{"num_hidden_layers": 17, "hidden_size": 64, "num_attention_heads": 3, "num_key_value_heads": 3, "head_dim": 32, "intermediate_size": 256, "vocab_size": 1024, "hidden_act": "gelu", "norm": "layernorm", "norm_place": "pre", "norm_eps": 1e-05, "positions": "alibi", "qk_norm": false, "attn_scale": 0.177, "bias": "all", "tie_word_embeddings": true, "parallel_block": false, "extras": ["capped logits"], "init": "uniform", "init_std_qkv": 0.0741, "init_std_o": 0.0, "init_std_up": 0.0741, "init_std_down": 0.0, "optimizer": "muon_variant", "learning_rate": 0.00333, "lr_mult_down": 2.0, "beta1": 0.93, "lr_head": 0.00984, "max_grad_norm": 0.5, "warmup_steps": 200, "schedule": "wsd", "decay_fraction": 1.0, "decay_shape": "linear", "final_lr_fraction": 0.0, "batch_tokens": 8192, "max_seq_len": 2048, "doc_mask": true, "train_tokens": 90830000, "max_steps": 11088, "dataset": "wikipedia_en"}
Each number is 500 + 25 x the weight over its row's rms, rounded and kept within 0 to 999. Layers, rows and columns count from 0. Numbers have three digits each. The size before them is the row's rms in percent of the matrix's.

# layer 7 attention key, 96x64, rms 0.141, rows 43-63, columns 0-63
061:517489503491507507459496491501490519547462509569529486509509517471511540458466503533493541483490503459469497509474518474482454483516504495535507515500496519492491501510525523488573536504470497
074:480484516517517490484466509542498545485481501516512479527470495509477519525525535520481502490529507483485460506508511507479537489515522438487487514446501543543526510472509528514459533476452525
056:470509481542517529550509522459491501497555536542529491511481502497507531528497530509511502477445487483457509503495494539480478528467520492500499501491495549529469509505481453507508459484481480
067:513508504538531478487524475494481449515491500553446507492490506477491490528504479510527492520499512485497506511450484501511533536499537473512468559468498503500540505511466522539478449485517469
071:504511526511493509529464505486524485491546492540533504495544481494487528516475482451471486497441493469477517497514541511493446471493545520526489487496451478516503501509478483477498498487464453
064:484455475514541475488543486476504463527465534496469454487486482507530540467526490525511489530514496493515521480501485485502509463512481503520471531456512518517494529506436504456494487518478475
068:487474468543508474486485440511444478488516522505544527502490526540476474520482551514539498519491517505498518506490563455500519488510491513484509503481490523497504473497500550535488529509504477
069:529502490509512523544510474506550498505540503481525450516541486469513466491479516484515537525525519492496493455502492476478477497506536469511456436495503483522478487510543468492480525480472519
069:558441511522495486540514499500474532498527492464482505467530558508514483485519520476542489516501499478504549477510497508472503510496473527510492506519485473499575460509518487505497485515529482
069:521479507496500530524523517469522432514488503467470544438507513486480508452463477492512553534488505524520514474483537471538490485488483514553469500502493511507497526475506486515490489504483493
064:485496463463521558516471484466465465483515477512510516485512465544534480503490489505477502538485497504505542497488478515525497502513498552484499523541462484446484483524512525540537511474513496
073:481547542481486519513508543490491538493485460518490495512529487447471489492505509483448512478531501518472485478447504527491453524540483485501525460509490466509495515466476512496520519505497544
072:452460472501534477542523511515482515497550462526502509528487477535513459457485472505547529481500516466514540538495519513519501515506481495520496480478467477495450480480488512514524528499509476
075:494520456484479534494454499483527474524545457494501524490460454498456479485528499517458541455517518516511524473519459511525478493513516493498513514515508501523512551523502523538494480510523518
064:476516488527484487501503516499443528515500496530509498544486471479529527517518486477464466485466519479460533501447498543476524484531490499558529511502489522480540493463483509505512530480462502
062:531489556523529476459509461568540492462457475512498463500462477496484494530507486522503491494483522481500529511451499509503493517535505495497526511493536511508541474493462474502509503529504524
074:492505503478484544520513524504498498501459508458451524509549513495522471479512464499561514536517496490511519448532510493472533513483465553487499503530465483462504513514497493521530506479526487
062:522436480514482510524448526515482535492574485486536525521534506483511474531474502485513543496465475530493532517475504502460468525487464490507489534506522481503508514532511505514521493504519510
071:472515479497491482510520487503480476485490469501518510481460508521571467501471490500531495489496557526493513528532482516491518473489511534509547490561454478523481493533546526481503495486494530
061:510498544504543485454509498521580512480524483509531489479458495480486519515483501503508471481486482471501513517508467496525516476510458460478478497461530493476427492487509476487482506490510480
068:476481471520511556470499520461454494466462546477476527489508485487518511511514511518511497502554530526532492462518515489493465474529501497472538534477490491513535538515473498493498471469516528
# layer 7 attention query, 96x64, rms 0.139, rows 44-63, columns 0-63
078:514512531480510526539498499517518506487526516504472455533492478531500563455529482476502447513480473518487508527464507527503471476544518509473516528495515445508485532472525502503534512487525508
060:473514518552488476467490467517458503524492486514528454486500534468522509517551523514468533476518463455519488497468518493467474541482531502466490481513472502511532534481498492486500472531510512
068:515486491546493534523493520492494536480496528491498475512481505484477532490522509479544508519525477538526495480464509452530542538490536482498462499481463489503484487485488498513491455552506561
072:470504515544521453495482466513537511540529455541516469506532518473476503495508531517495511527486501487480481535545505530493478435505492499498484519481488513513535461462501504495475504513468465
069:539498467501529460500503493486494469490517546516482497465461494479560519469471465530517483470505483516516471522474527493526495526505492468444513462479503498507533516505477523458489478486540508
071:469539475528475536507476494504493533493487533482525483476505512487470536472550508476485463458560520507542533527495493488536469502491516506501499493488547456500474463490517513471502521492516522
072:515540535471485464488485455526500515513516488513504484498531517540542442503504542517508457537508518459495481475486514495477508531478490521483463506470536464523526488523524500474466518472498481
061:525484531527475513495510508466512476472480546450497481451539547489523489505507509495503469536538511507488513518549485496479495543492470529470518465504508519535487510473494450468512481521483504
075:535524481542477492475457461507512447436477482546460508511542540516486451490489511530504504505502498499519486535515513481540502515500500501533518480500452516529530488482502511487493475489514502
065:464471467501502557527516522529472513502521486494514571524465514479469458490490503489496545518521533488515474482523510532469502502494513498540491519512518527510488438508489507499468494486472533
068:493522504496504488527527537488465459537483444482500524555532529521502488516472502475518516519503487521476458456485448479473475490509497498536494487522480505536500508533523500538542490508491469
074:460529446523502497539519483490537520492503476509502506511492466507526439466506442517531516499565513499527513535504489484492492520526475475492481512515486476524443491498508508472499506512501463
093:451514484522516547496495480530460476470468525505527539522505490511484508532520525541521525508460486486525497449502465489496502500519475503532487540541506533487490486533483532547477481492509475
071:501484476498506482537501520452488499538515482507503468528483549460518577491483439439503501496485462489510508520490461529493470500496527537477494500484505496496494498467524493481482480518495519
075:542479502500501515508455514497508541521496486457436446498475467514517554505520501497496508501503490567511497522510476464514506511486495481467489533514484487478491508511526523470515497557516525
079:506528478442456527501515534518505485491490480521507542487515511503491464445469509517541519537504519513499501478494479550484557529474465497484496466512472501544483474506488474497516524484500529
067:446517497493468491474489461533530475446505500502482491518542521517495464551506509519454541515537493457472501509521468480499507491532489551506503528517525521494512483496467486525513467515480502
069:497438467494532480474505477495503537479508510528530493494490478441518521527485507496511472500491519471549500489491471469496506512522518480580512552536511475533485500469493494495491500492526515
056:516491540521512505504502475533472490502538502483472496453493437515524490486478481499513516500480535491474515514517529477477525469517499488476504513473485490413504490534542501441494498504509471
080:516475463475484532474521530501503491511472473532486517491480470492495530462474551516494479536517514518481493485494499477484468493528481482521464485489489511557494493500495529564514454482554520
# layer 7 attention value, 96x64, rms 0.106, rows 32, columns 0-63
079:505468489525512528471465470510527548514491494582512428482514482463490508503486531496523455476499494500504518540461477499497489504485501519497468489450527478500493496499510526488511479518497476
# layer 7 attention output (transposed), 96x64, rms 0.0693, rows 32, columns 0-63
083:490505448493444495496487529497507500486435518486533520498506490450495512480493491539540476472481480521502537536510476526505513485467541487512522502525524483538516480469467502526493546490493527